Weights of a small GPT-style language model, trained from scratch on English Wikipedia.
Size: width 128, 2 heads of 64 (1 for keys and values), MLP 256 SwiGLU, vocabulary 2048, 2.59M parameters.
Architecture: rotary positions, no biases in attention or MLP, untied embeddings, normalized queries and keys.
Training: a variant of SOAP for these matrices, 84M tokens.
Each number is 128 + 24 x the weight over its row's rms, rounded and kept within 0 to 255. Layers, rows and columns count from 0. Numbers have three digits each. The size before them is the row's rms in percent of the matrix's.

# down: layer 8 MLP down (transposed), 256x128, rms 0.302, rows 59-125, columns 0-63
# gate: layer 8 MLP gate, 256x128, rms 0.312, rows 60-126, columns 0-63
# up: layer 8 MLP up, 256x128, rms 0.319, rows 60-125, columns 0-63
down59 095:122098116168126149167149137134104099116063124107145135125100130144139137130086152102113147112115085136160095148115135163127136149136114152132109097130119102096142090118105112098103103113147130
gate60 099:135143109183122136138102139121132173106144107117152108114108108166087175093122124147141126129136174125135139143144103153090129093111129125117132134138099149132127148134166074149139162112091137
up60 104:139130150162097153138170121113141145135183175103105082126140090165102152107139126110162136122157133172116126128162116127100121144150123162118110160098109098146135139105163096145121128089130123
down60 098:156109120114087142132131148103106086112116154147114139121119125122115090140133137159146099107158150101104179107144134115113148167162113114097115113115158098112135119138160150098077093137129125
gate61 109:120135120139110117110124104141088139136110114106126089155074128107120118153125089141124124122139143144093121108151112115133162120140118131135119075114125151122104134097114148125135137128169120
up61 104:163126118106114090129164122122060141123123110115125119137108131110153118092138083123166132131137137117066128097130140121150179152125137178116149134107115077144145073081127160162110122141142149
down61 104:106122101131099138082117153093108145113112100144140117151067108144141134165131114120107138168124164131109154118106098172098097179118161104101137137136161096121134122118135093119097155106118127
gate62 107:109164138131088147126127167130152135161144118127152096131132096123109127153111145140096087131123084138099152117133130148194182122178106089115145148152078119148101090131123109116114140120142139
up62 097:114165146074119120151117102148169163098101109099161096166126129127138099151157123093163122107114135152147152133117097120102071124126101139158163176108148090089158084140127131131105139141112160
down62 099:168119078132102088153111142133183158120110131116146114132130110153180108119143107155126151122167127143118122115127125150145150134159099131120121129185098092142133098103148109099163120122088100
gate63 091:116144108087132126098131127124118130130130153165130133135136123111187112128141118106129147116155127093092092145084105148143136114145134117177133065100155136150120117137120084121118117109155133
up63 087:120121154072105167094124112142125140126141152129149108140101103107173140166128143121118173100141117112131117143135145138129122116123130131126133107066156124123122140147078110159076110124142149
down63 092:111114138099086100107103141078099128137107159170098138132118139152126136109107086113144142104143084095128099172102125106144143163133163165127165123148125125108109165120119112162145145137122123
gate64 090:125124147153107146131145147157133173130127115145159133120163123076144167138107156153111116160141123143114125161096117135135188101116140143143172149140120152124144124117139130122111123149112115
up64 093:119181159156137128134136096122102095161158083100158130109143146114187123145129143114149111146155093150133077127158161172139102114137121162150173131132112159114165138144119170141152148114151135
down64 092:133093125114115088131112140117144114127153104142161168091174119111125100123132110143102126098127144130117090159088096096118131138091084127082108128141136138099119090100141142151105099121103135
gate65 102:148168173127097135142137116111128117100119123159113133120088131167103127127168109147157125157158131133095145102109119121111167172117102175176121122131085138114091168099157126104112158152141121
up65 096:115138140121153106155146135127102131123129122144157138170126074115154154171184119135071142159090118115145120146101102107138161145124145138121144164117138128132161130158116157094137098168097139
down65 103:143102096119126130093127113143133118123139137095149143151137136155153128141154151150104108156078130071104142119137106145104164123111161076127099149148130151146115108140135132113183128112127135
gate66 100:096122128163138102121130143152129102089132145130116141181091129194120186120109109146141146123133126109065128133111143135074146158136133128109104111102098096132097175098121146073120136131096137
up66 110:119131151095171107124097139119107146107112129075137125154145141126158155087135135082141155134129151130124130149091103141135129092127135167115123070116106159115125146131130107089128098079129117
down66 109:156137137117160161185163126105110094158128112127066143139132103109149080149150061127107116137115121108084117121112101132136133119109113144124095131145144095088066169124133147108155135140123100
gate67 099:112110137113133149180194142144138138114139152112138101151153166085129151118109115124154121096118148107119130119116083117157136135137124125148180108112111123098140121142144136144109087132138099
up67 105:115122131145125143133142151145128133110147094148156128087152130123105154106167116146167103143144100150137132133091141103131099147158134136099117123122136109156146126119162117075106108124101156
down67 106:120142131112119115109116136109139134118101123152140094157124098127128145096193138137098142177108118122192160102105156150135182109127142154141073127131120100108125118114097153110134121158105092
gate68 094:127107116132132156139137101108124094134156128105148132083144125114126080130147101164100145120098160110127078076126133114135137144104131094159184117112129126054121141146116160153152155134167133
up68 103:118112138159105112137093127129148165124115162099118105131132109114148126119144075112153142164184122121140095103138125124128155125091102112138088141135126138110117111131105172165152138116086142
down68 094:151123152151135115096122120120156109130120107134173098124100124120098099109131146135109146161142169124110161141132099122137137104137124149156174104139117099156149127149095084128138125168110121
gate69 094:124116108112143105104101164142116131137135143121143167111103141170171144131071093105101149097142146142119115113126127180105088106123149142100135130142108103127091163143113146109124095103093095
up69 098:082116122172091131103154125123142149138140130147106128097123112109070143085111151142061092142107113145151158131121099110097132145119123124138101103105120134144160116128111072092127109127090076
down69 097:179132126163146137142121090130139084076132145110164109127160114107104062116086139094155136135143081153136099131123151146098142089079099133169137165160122139125126137116045135128113141120119134
gate70 102:138154140076114146114155152140121109106100152100144133119111078126145125129148129128116137178086153149114134106121127111145137142137134148102099108142169158134125161085166096120160124095108126
up70 104:158155139131137165120156129132136114132173076142174126149141131133132110106132142126068084107121154112137115109154168116101123126088110157102102093139083118128111133112121093160148099100139153
down70 104:121146075132104163121141060142165100115137145140148128135102111122099122129127143129138112167089199142122159096105130123164167166103109104143109103091187113109124154114105119124093119100115110
gate71 101:161150093120113121124141148171107098142138125138113137112126129119149106130150172129110159123091153103081131128119146157120112123129175172183139155114100137137131114090107137124145168146106079
up71 099:127099099085136181122144106122132133100113122115141105169130165150111121124139147114147123145153123168141133110143155153127139151104093110094153136139105131138169131171141099161124086070129152
down71 099:155109132097190118120155098114155089123181122069137130073134124121156137123144118133112127145130128186105148106104111087161141128116159100150134113102132106075131157154162125139147133150150137
gate72 104:138115121121123172109135116110124105129152146123129163129115132137107139128173120144126091183137079142114157172125165133143142125152152137170175114117099127164162146139142105113104131121117113
up72 107:076135130146138141111123097152104104144111119152077106094145160146142112187150188066099111150131122168154137106117146131121108150151114166159092118129165111153124105086136159146161096143105132
down72 095:116088108133127125173122153117117123127195117126136100176100132109142149152107080162124162100155119113142138131109148121147089128139152148126125135082140153095134178133156136117138134131122079
gate73 094:133133144144128128111126137130099099088140106140107114140117141138087172100105156178116128138137126121141106063119083124144159114130154146122127125149099141143136149113099081143131110098129131
up73 094:133162147155111099117159137145100105136126122133112143111138131093119171120088113137098151139122147112179074157112095117144149128142101148144133109147149141137146127105102108125130145116079130
down73 098:129134130162155133133143114129128151067147174116102102167142156114116152113166110149155105138114119140126089108144113121132085106170160143139170152129142144088087091133141062110135125177136187
gate74 102:117100143113101104126132107084140134131136102192133136128088147104180124151164108118123112082144133130111140147177099142128146107122120121189076119143137149129115193120123140167106139145119123
up74 109:103067098142109141154149126149149106129143101103086114139127130148123149093120175131112095134162118123139125131113109109119118124142060125161112154135146114140143131107170123114151141148139096
down74 102:143125083109113130133109139119101147157130124120123106098142130122125139124105142124105138140129137157165158150154106135156132187146141144109151099098170137138140136134154148110073155167130135
gate75 105:142110099125119129101156083134125117116164134190152115086126137135164163127157147184086124130103144151145114134138080137119112184134098142143142150140164101102098121152093140165133129143157084
up75 099:140124095130139115094129143109143125083110113122104079125141156154143128110070130142075122113147123121140160101121105164129118134123120105147113130109132089084103102135140104112140123120159142
down75 095:105109149100160145131090157123141129147120132134138169135076124120117117130148128113163108113146116104114109162109147104137149110126169128146108111144130155107097164138106104121140157110159128
gate76 098:130138125114173177152148136124139121126114073147149152118188120135133104144111177088100189102171106108099104106120118119102125121140139135112163102128117113119113131132170115139140128160138130
up76 099:131146109155099138161146105127134085118155137121159132102107124117127116123123157124130062156176106150090135119157108087120071125124137164117139111134159159121118105132122172142127148115085126
down76 099:104128145143109122127141119126130125092131131140116094099120131141121158132124129101157105127126044098154120142120142113145110128137111116146129172109127163141095149133152157139163113204133113
gate77 098:104129098105129161118160157119123124093163131112100144141089124147124110156109181149124139123128166154101137146162149156152112160156094118130176103170113131104114075123130135143138134135153152
up77 102:144147100091138131089144138129151104106140143139119131110096145094105151172084124148164102148139146143120146110160161140146093101192088133099184116138127145092082154137092109115142150100138146
down77 101:091109144163154131113123129101116125169136119157155101122119139127113167184155119118174140147137093089138136123121128137149142141116163141117165144123149216124143148149118154141107117131133136
gate78 100:121117154099121138153195116122115121121103127145157067169136161050132141143123142135117119090141157154134131108141132101116126111112104130106151165150114150096088130132115141125144123129103090
up78 094:122113114134111158129100136141089156136126130120120123137113088186036154124143158119163092129128100099125121156109101148114153072148136172157109139129103110153108128133128158119109131089112138
down78 097:147165127136149085114134140116129109131156081120137119105158180124144131119162140138115138136097191121162142080074149127134135137097134114102132117130158138154134180104117111108160152141106120
gate79 099:116127109113149132148125153100107147151164166173132139094105158135097148080153127149124119152125121140113146127164138103127144108114147140107128160137135087158122101117138136124099090114069147
up79 101:158100116177148116108145137120161089114091110126115125140123121106109191126116086111124157109134164130120145111141087152144121131138133126117131152102117121102074118089149143142142134133133151
down79 101:132116124141169133121108078138166151163122102111137132148104132150106158106144121111092100122062097112145126134141128104170112100137127099137130159155152121130117093087141107129135142173130183
gate80 101:081141158079100135159116153124124137149105118116112122128093186177145135128149126109134149146129144110149142140140175075112117108115141121151168172160076121106113103136089157144100175164140155
up80 104:103106134134078157104114129133171124158103106140116125097125106120141139127142059178151139111133107134105105143120181115161163122105153066140171147108153132086099150149097109109148132159118148
down80 096:149121102159161150136139126128135149094131166110149110147118140146121121104120127118117152081124144091155098133096163138099103082115113156138165134111126145148103131102111157132127116110152088
gate81 099:154139174130112172142129114169096114172175093106123102094114117104134107123156119180125126158092116132133143157140127143119138140186144112145161108107101113102151171126138117117113113103163113
up81 097:118111137106144104116110161124136136084094149094109122130124149136118126114163098118124105111108127105169125081106148080181154121091144172111098138149129136156121119146163139134140142152095105
down81 103:096108165117126122178165150161131066145139152126118106112106131099117114110135102119065148115081110123160110128150121166101164158108167120142133120120153119178112161176128138156088129147151082
gate82 094:150114092095141140138129112130182117153123118108112084164093136143122080132140101126111120128165134162102096123142103094131098157160124119137129150080150086138159112144129125127134128133144137
up82 098:095120155170140120145093154143108131132140159186097153170121117101141153117170126110151137115132145069125138132146116133134155151138117112154168151089131159141099103084118122146132133193153114
down82 100:109151121185118127091120117152080118109106099146135138137126110118120130132121119072159166118109117142087137117112174097103109111134178116113122130142120141086111103119145110093116121165118146
gate83 099:082097123113146095108096171096132133115129138138135132138107094167145118143105139133106137138109120142124130137110135139126147156127150135140162102135129128139140164122152126133066103128203087
up83 098:164116111091104154095170137134142092168152089162113137147177144119117118115119159140141103129117138136127135169146149147118083156074146083128092076128144134137122135153133163129117172123157161
down83 102:134140136098083097139111100129120122117153146093097151128099163105127133164122149150139131155125127123108143122163106147128150146136146149167091161147168128144121126120122127117161112180086120
gate84 102:136120130151100115120153140134129130105127069134124131104128152139132137166156162156085137128142130115104150136110088113108135093107146110105129140168139104121098146123160128147145163139127124
up84 106:140136128168085152117101121125150122106113112158094182084130088144143137089160115149069135155178139126119130121113143118114134145115101137120085169155134133097120106104158129154165158141153096
down84 102:139105138126112119133130134175135081104097094105138146104129133114139160114100140112100100138146175112073145164154119110134111104133139159112134082108099165112136101154128128128141176136140127
gate85 103:124135141144092099101113150104155095080082106128117142126134167105170155135126110075123170147122103151142130134115119153108162111155153141149090106098127149153129130134123125144079124132129099
up85 100:126109089114113126156168141151098185132158147126139122159150099116125148117074113115129140136151124088130121166089166096090116129159162151152174136136114100165156056116121145131140133124117137
down85 102:112141095106140140116132149160109128151149125072129146134146102102141147090142087137143157181105124122150131094121111109196103160120155139116113152124169167149138111124137122122095169125130099
gate86 103:104121156121113124136119130129159099049141119170120191116107106088158104124098139132116089122068135126121119152097115136107154120097159120116102115099117116170131124100144144121151159132132152
up86 104:110139164159123154126093169172160124117119097136084133134137091099174158101121137089129078123128125126138128125113106077103168133092093145171132121137127125125109094125109100129144133170131136
down86 106:143141086096116139103134166149127131097127109111121097105140095140131134119079130128132179118121121075135098121078091051135142095104119141105169128142140130131124122137136142140128118158093098
gate87 103:127129087120102143173178135119136122154120100136136111114101164138138150136113113155066140121158134116127112129130137109147165145136085173111105138119122135161110087095138164141130108103148124
up87 099:086149079148125149115086148124092155130133154081123139086078129134104118148144139157137118123136149126146133103168158113139122148111131104142130153194119136122130083114126124184105114096121112
down87 101:142134128134067150094138111145130108121150125161153104098157143158135170135119132137094114120103194128154160128134113118093129106109090153134123135142136148123065096143149153111145155119139162
gate88 093:098122145160131125132130158174117127051153081114149113145092095134133195087156114131131152120132108151121124158137161109098156098118144153090156110168113147109111146120111149153117121135151143
up88 097:121182115109130092129086131094096085133160104125152116150161138107086122111184113139122160139122175121145144121132117074154124120102146136132164126152153126132137135124134148163110163135124145
down88 097:129129115141143095160156146149090134154126149120106092113149102137124126155146167099117146135124116119123124134107113103151069117113104123147123145128100155168148134167131145138138134141192125
gate89 105:133124093129150118108136086132156133122134149137177139148098142122109135132148100129100155170104144176124096119140091117101109126121148134141156125132131158131149108161145109132128187135128132
up89 103:139145115140096060137137124162115097139100142125165130099122158111121113127082179134102137080118160116123168103132122096091121161123134091112126134113168124151072121134151099108159149177128112
down89 101:103133145173160172170167123094149155109127121130130124106148140139153164167079104104124115085164098127118159159114118129115136124129184082101169086134135137131117144079147144136148118158108106
gate90 104:110104125138116144114125169109106135130141123142087113109096161135147156174121157081120129115183109121090129144131120084158122131125149138116125099166139106125150136127109151137139141124108117
up90 098:057134145147130124093117054161119133115120128151088125156136148129124152087117115151106153167131124112150110118122112181114117122114108138139199110115111172125145122100141144108124154121122115
down90 098:122142113164095073123099120151104122117118147117151139120101176124130113126088098148137103121118057120164137128085142156119122126142135115104128150128145104130111113157144038159142125121112120
gate91 110:154113113099155162153103108130118117128180177130120145122136156154101118179114088116117127089123132154133165119101142080083148110121156140148148100182134165116094129125148148113133129133120134
up91 103:104159144158141144123100114157097068108123148096104136120170128125129122112116166154143187121151165114144135126106146135122141184096156131147176112111105111137133156117119126126139131165098107
down91 104:152130157118148141109127138138121098120146105143093107129167118160144114132159099115151064113109156123140171103114127139130124095149136168166139127129115132115070164115091103161141156140131139
gate92 095:136118104097141162177121154146095119142140116125149114124108136156118108126078086120111089139158186172149132125157157121086131114074138120123130136119102121163114155132143116123111138100128128
up92 092:126117143142145118147130137107080096125190115138123118127113150099150178113107101134109107121165135131075123083122141128123156178089129074116149139110106114100138159135109140131114098120098106
down92 099:152126095139135176160115133149153091111128117133123096109124113127094089131127105106119120171161137146100133145164085092133106116172135159135127128109137088127112162088144130126107121147115131
gate93 099:145114092122133122166143126126109139113120108121144117148148141130077140101147113163150173153120144140127122140110113127158128098104142154185114119171156150096097098083137168085118177117120169
up93 098:121152128122119134155141135110119142143132153120132092146134092125129145165090157134074109155149115073118129109164123134132128112123179165140103093094116086110138101076139134129150089093117106
down93 094:125122145131090120128130181092097074127123096138118117123125118121099106145138118092101131133109080144117125094100168096126081149103083160140116154163192145107168112122108119102109153122137135
gate94 102:139137126102154192100108129128140103124135116115121079168170155142147139150129118109115113144177106145123108135113127121150098099132133139153156129153136125134117148144148131096141139101102099
up94 101:158141153115157142126117161122164129101128123107140117112135136168148137133150077109178149154177152136153130130136126111193095081128147128118139120149159112129102112143145113110124133147117132
down94 106:135149119133073121151137119077150140125151110134091103139148132131138155155103104114157157106149122144095155103104165122170106168134162054092183109122141147123107118115131146114149136104156115
gate95 097:104122141124166138109139133145147142125136143129193106134111139155154133128140146116114141142127085156101115065098159153137150168142136165147127116159105090138115133135065155094067132128135125
up95 093:113151170159115124104074122106163141137132139100102121146179111132126119130128102086101164129067137135148103108155127155141143144100155093091109182111160139105140142116182145149128142127110144
down95 097:165132120137134169133145102115124151135151102089143086145094134148106084158126144080111145174142150137138150143154138092135107114159115154084159148111141086103112193125159092081145162122137098
gate96 109:132148140154151177056108116119121134154129110091124155107113125117130116165135119111113128115119161089136149141160076114121141140123096088119143113110121152109092098096176109153111112168120136
up96 099:136139102084100099137148147097104146105148127198154136119122190124135110129067100135150116150139135130092133082126105145121089170123133081096099138144121113137141112130146116147114112157119112
down96 101:145117067126096126118133166138104106156127131120184101135109132150148126121126144138125137093137110163138181125128169115129128148144109088160103101116127126109161117108151131151138070091092100
gate97 090:109117133104113142138167120160117136151146106159140133146103146120097105151155147151108136121112096108142123131116119135127127103097149120111104140132169119149072112068138124126145138126089135
up97 098:148101143105106104141172132141100139115163123156174113164110152125125148153118128112105133119124135112132096123140095119125159119091138084134155102139165134117057094119116079115196133100114120
down97 096:083138127124137129131102101148121128148073132096139133104161088110103147121132119142156122077143125163122146131096165118154080139132106141127127113137134062143113135138144127117139082165147161
gate98 103:128109134117094127182192104154123093132120147111134139169115109128121122145126132095124143112089127112114132102137112152125110165155172120115131156127093119113121093139102133130136141112152103
up98 106:142099123107101162114181087143130109128133162125113101131115105112132164149129129132175122134161101121146124151123113142089112116140135112144125108112143104134123102144115123149081170137109153
down98 106:118138122105082115086141136165144146084109127130112112171144167102109126178153121121115159091163179132133107137122137102143116139143135128127148129114152144117143124144138126109152106132134155
gate99 111:137084116092176113174172159126160137108143098134115087140152139159165127129150140114120117132137134155105080136140127166095141101156089124126146138131127120119082163142123121097185125189103100
up99 105:143156102121128121141125147149122104104117115111086131103132120109108088112138108095143122164147115126180105152125115159163153086137132145138145132142101136161128125099117189099084102132127149
down99 100:139176164131147130100163108103159104125126122116107157101126150162119095133118097086175138120098169120149099082122125148107112137111118109150145111106126138157125131089170173114167105109113130
gate100 090:147102135127119147147154093145173136148132125121147122120165168096127093121097144148128133143111155105160136141135138115066135152110149171112129133079112079114100114088092110129149113179138132
up100 093:139070177132122126148146128172100120115168149115135106139137116107097127119111128104096134154107151116156130089129093147125159131120097145145127139139131142162120128153081143119144099116153112
down100 099:150119123113109104122153144148086143148122107134097154145087138156150111131099127103148082097116102148122145132133089103117122094130135179112118131113123143101109139112131105141150110126127157
gate101 097:145150097147141106139124105148120135062171099123097096118085136089132139163147110100126113112171131149113108121166153126109096174134095119110124139156109171147110110144140143155137132124116144
up101 096:114142118114138139117104124116087175128166119112136138134098110144133113102151124168124136067110095162128142122136142097125114125141127147120169131121157155116146115123130104112151115144105152
down101 103:143121137115137144177074128171127140146102156127148142135162124135142154107136116099194107105128145122170139165133138130124138099125119131122085153161091081164143185167128088117143093160119114
gate102 108:113151154119101153127095111082080152117121137105136136140117096107139131110137135134128190135118159099121074090120137156149118116131164141174144086165128116103125126111095131166149135144134142
up102 111:084192148170118119133099122158128136132138114110176130127122145147127147138123131107097109160092134132110120104121121110101137183124138155176131106100098115101151094123117184170114138104150120
down102 098:122097147157150118150146082118112136137054123112134140132120154100183089134163133115130161131128148117119138126138171158201106128087130114138085120156093116121151140143068108120074151120113101
gate103 102:081124130103115118140111117110101118153136113124125124166127135105116120101138172138114099126145187158112107110092109102154153089126116115093128154143143116132117119144158132175126155143132142
up103 111:133135096115121135112115142097103148147135142105121103115137144118148125137106152121121123177137145116155145097125082118144137098161118110134156116149079193136123101106114131142137108159116169
down103 101:105150133145149118160100132128120154123140089148130162153136137179092107111156094107130120097116115166149105118139119105113133140129174101122129154137173090116092153104162100149122098141156144
gate104 091:130089143138131130099153088136095103103149170119115143135135164118165147173120106141100139150144142130129184110108125135130137113157170162103142113137120066167158110149116145101152137145138138
up104 096:129119163116162124134188128150123100114115165158108123156151161151059141142121151131136153138091148153132093159128125168131109123179145157142126134118139107153144140087153123109147114136119112
down104 099:128129135161144107122165142119149122137120132128165127118122135161117115136171125142120132113167114137117101118141111172133109143134178090154103162134129120127150167096151126129089148154078098
gate105 098:125155123153125126120170119156144129122154113148137147129124132119159138144112142153088133133145115100125151143103147102153111126189132158153137161161090112127102151103124120123068133124132124
up105 098:130128125140131082091152103049156150079145146133143130118111151141122138110129123134115132127135140085127159133101184131138122119150104150135120161141099123163115169114131092119117121108145140
down105 093:121140123131141077097135110139115141090130138096139079156151105172159102133095108094122147138121107104091145178119153120076140091138115106147136117133119140146135146198182140132128138114116135
gate106 101:136112127137146090139143175130142133146153121146089088123096150164156155129133124146140110136150118121143115100146154143135077155137116147148136084129097101130151174099147155144097136126152086
up106 109:121184097097121135126100118101132174111147113138134154132110104135134121129108110120180131111133101136116124128095153110136100104178129086138131130162110106127114113157151114122111144094156128
down106 104:118082152115120150118144156129107165163134112132113147121181136110080132123154122155095101109095178110115123135112131099129097156121111112161125148147094124154150151094141149127148086141151119
gate107 103:139127122116103100097125127112113148136132120119131106137119159110107074136148134089088073118102147143123123146107126125132078126102119163111119132145149115129123125115157139160099170097125141
up107 098:099144125145122086093131128115121129176105159154100124111094124164142107116125123137090127092132147137136115112133160115132138137109114186112146135114150150115118114087135151078122179136144139
down107 098:106148106134134155159150128142108135072113112129110142133116116103105116140144193123152172151088151132136151117138116125136103167134088136138117093080140148143087151097133100119124104161107136
gate108 097:109118147132127095104162146121117153144148140159125081136116106159132082142116108118122143132113148109133127122095114122119114120144159113150168105112123158128144148102120186154113063128083116
up108 096:139114125119163151140128109105165084123148118118157124170114170090133168099142112122102067135176119140126122173148158114164125125109107117105126140131185152183112143120080111124086116176145143
down108 094:151130110146121138089120173099113148135162101113132138143166137169128093164169121131116197123178107154101085122167127141121099119125143119146106137135106148181100124104089149098136098124132119
gate109 090:134134146171101185084139168154146139153141113134155143160133092103139134120119106106111187121167122100110121108154132142117101143098138116139110122119141117162072170127129087136123145170125122
up109 096:158147091163107142072152163161135145114110099150166132107149133156137123122069108113119176176179141108095153117112130157135128133116123126137103127107170114148104175115103127146078146169121127
down109 091:112146088125111115111141119145121145112107163158133137124166160138104113099128108145138105163158173145144155119083145117120174125119130124145110119130139109148169125104103129084118128177150155
gate110 097:141134140093100155070131141102218123104142119131150119134116103099139096137102155121116118164145166137085124108188134162133154069114162117155128149131161124100108084142141098115136096160123150
up110 096:176174098132115150125118110142178095143135146154125071131123141137124135120124153094123137160151135123139097144133123116153139151107127088141124134136104161064138109104142107123147116153081125
down110 096:144092141115090109112108119126085146123181109087107159092129098119124109161159127074134089128110168172126145161146160177080129117129117125134153185087084155131131146163138142147154120099124130
gate111 097:152110053125138136136121129151133093100113143120068109157141125072130145140175121109163127103208116124112139119148118142147109116140118119105080122151117133126112131140115074157136102142098163
up111 104:140111151181134164135137107136129134136123122111083129161153159157127104130175155139144133129129145186157157161178104131133089101173133140138110162151152117163130133151174141165111117109146142
down111 098:107128126139131127153160126112127079111136117147110152146151095104169133174095134119115134122136085134086114125126125147129123113125131092122079151119142157141133129147115155165077162097100087
gate112 100:126138131135099113161125123120116120124122145150133089154156134140093098127187081127137151145115146149116092139143144154149113156134144111109130148161124098131133105098151150057138155178144149
up112 100:158151109153150104109151116158149155128081116139120143137117136144146135137083141144105138138119157097150121131167129164091149092126152137146079168151166146094129162134124112110112126112126116
down112 102:124151132126140133152119117123147114125129135092158151146132122135147124110084094120155138132199127122114112106152078111134111119120116171161122144133122135134119111151118166095117131101093163
gate113 107:119138093155169068145130140157145158168150117120143107130133137088126136099134140169139155122124093137144109151119149109129084159101090114108148122139095096160103157060119143127145108146139118
up113 104:128165049124096151098132077088127136123143126152119126124110132106132111148102164118126120116131131088084170100125088116109140092170150161172126116138140123131178144136144115125165123112151167
down113 105:107162127117086147086135138109102091133096086122142144127151113136142124109110125127122137117115141122162134115141122138142129122103091099157134090178137118124102119097176167115122097122115146
gate114 107:093148103066153105129134153125150137104154153117111166089112154146134128176187147111117172158168118111117137153161122130120139067150137129163121158128130155122143123096099115088101131140099124
up114 098:129113147106117147084133138123109134109111145144090104104117116081129099135062148118108113119117137131144160124106188126108121111110134133117103117149130116126140148128104176141169096103127137
down114 095:090119161102090144158077126173133097108095126151098131124106108089143126111123122133108127133099116148135142167105093165111112145106136162145120124157104132100117124111149138138094142170120132
gate115 100:140103109120097171117155104182090137104166124129121137124124098105080144155159118109137130142110143176101120165091088131130155135194112128119146091091112158148146163115143144146112115133096165
up115 091:112093121192123156120154120145114162122127130135135104116110144166170125123118107098093144088143097115136101097095076165116127131096140118138116135162120128138112141136114110116124146128147122
down115 097:154160128143125115104149148116127098116103130158143077121105121144165120074134154124130150062165133116118112138141130121134139155116144084095146145116142111121114144089150122151114122157115164
gate116 111:161122138103156153113128133099152104149094113131090117148110126145132098124129103114149137174129110091131116112125095083152116087115144111116112106146143127140165141122158127109100083079131143
up116 107:120127119101129176115113133137114138087154109190139175115100155120139175124108136160103124129161127177098144146134164119108147091119104109154140125128101111089145132133126154096089121136111140
down116 109:136127176138114152092129144145122171159085149164144101105112108118132100138107112145145130103087107135160146141175116082180127126135150138124130113116133127095078140138106151133079175148129141
gate117 102:119126110149082141093150172166140161124133151100144138103089088123100146152144107140118133176104123162151100116089138147085132110145133168154094120115145095136091112138156131141135091146107138
up117 104:118121150156113173111111161104145141116106115137095116125143108156113159140148102133131146147112135120129085144136154138118134140126191162139093144133152102105138148116136151149142074151121134
down117 106:118064093110117109134145078161126125140123111128148142128143145152126119125109135125123153128101187134117115126156135152059122136138083144125132103133118124171139169131090145134128128131131135
gate118 098:157140131127131161104148156165129110143081126155110155173150159168152130193133122140120137139110069112104108098097125170141124103133157131186127135142110121135116122120130150132146120112107151
up118 096:124097141160137157144108142154126085111110172143156152127153117126099122148120089116136165108131112136116126142134142141108117112135129129121123155138112159073120142120150135097140120082100163
down118 096:153130118159115111122114149107163124164108097120113127117108129129128100106090165152128135150099103128143146164173174089098138159160103136124186135164140137108155126138110137170127112147118080
gate119 108:099128094146149132087132159131112151174135124109122171095140159112098098173115158157124126134096108131112151142126140127149139096134099149118160107096119117091108100149164146142128137078125097
up119 103:120050169150169135120104153135123121116118197138114102135100124167172138155113122165151141107105113112156165117128135120143157127124125123091135107138153143136172143086158148087128155132141108
down119 102:112143151112124167116142132162129154100125183108064122117136092115087134083150143126077097147140027096126144133111122141082131134153106163126137111095107079171095134122139161128117163123136137
gate120 105:132094132130124165114164131130135096173147177127110128128109174143123113155161167152119123108127165170138087134108144154104152134128163143119118114142167120117113088131112168141094101139089148
up120 100:160150120139133111112079136104116132121117125093135130170102147184134111093147102103127140141192094119128159137117104123115108127112135109094108139146096115110156117147109141132149165119132097
down120 095:147129084096102145126108136103110140110125156118109106142093124107136101115125146138132159142140057095161076127136138129120129145126185070128150124118147141160110134154175107150130111127154128
gate121 104:137112176080091092121109173091159132161104112090120105106157137107132149123153154150126152147120104083152114140143125096130097135130131099132128135119147145108165130095162107158098120144152162
up121 105:145137089097155099118125114174116142110138129086117094145102165122093120114116114156134117131132113131171119082129128133095166096149117115076156127125116129094111131129113148090133083099154105
down121 104:099139134154130129132121149145133100096112140098119134083111095150122131137146147107139169157153133135128128158119103137154144083134098167162103118176117147134133139150149102133135147149097114
gate122 099:089157126087079126105121157136146132180167178137126068137135146147128132141173105163094164112116111125147143134085109129105124106137168118107119138113099130142114110116126128080132131150161089
up122 102:076115071108107120104104149118164102109137119128145105125117146126149155136141103117114197142134137095153189134135089110107132168120128122121140105134103140173137147156144118083131130146154121
down122 106:133107163129106129179147176070165139105136138116124141150100163121115127158112110117157182092163119093106105138119115131170153152106109094180108113091128142158144121159137120143104148089143094
gate123 106:144067134103186110106104099108160132133122160170166166143115137102157170133138128108138159126089088143069123102145100154119111146123140184152105085103123122119142132121116151144158119125118129
up123 111:131157098100086143169114167137136107176164104142170121127128143127097134106125157125148157131116129126132129134127165145149135128142101170169180139101118142094117115126140166102118176127141148
down123 107:144137119151076136130139125133101139126168141159080116091132113131084097098121147095121152138135129137136128098114132098124146127162131093106140130111133130103142157147169089147086058157120157
gate124 101:111092161121136123122141129164120142129125127102144097103134086112158147155142132123113170138147093112078128171102157146090123151136176128122142134139084121177119148125111072121095136130126139
up124 093:140127111108110131147124115081103151102108089094090104098186152120124110133105142133151121158127089098103153119137128109141124141147194155122153152112114120110175122125101146143138140097129124
down124 102:089106133125079119134089129099160136140070158113087102105129154138146130111091124109123161114118098096166089100127139129093079111129137095148126133116105116101144085118125150120105135114110078
gate125 094:102128156136096137096117117117133098133120135164154110140095133091122122139147128121101137164159153181154161127157125160116177094165120130147106163130086125162114136102146116066121133071151098
up125 094:148087107140126158153110154109115154057119128146116144083126116132095121160138148138141124122124086082141125128091108112136081157095148127105127114108116158128162121134090159131132116185120135
down125 105:135117169143094131133123116155131124098141113142135118133120132122152190168128110139132139155096090138074133140122084141135111130091163170154134134154182130151142118125115155125145160139123092
gate126 103:117095103144109148066105114113119127132166107114126153169160104118100095175135119144116162131174163114181120085107144172151139129105166182096105117121161128134139145130122120100138176138120085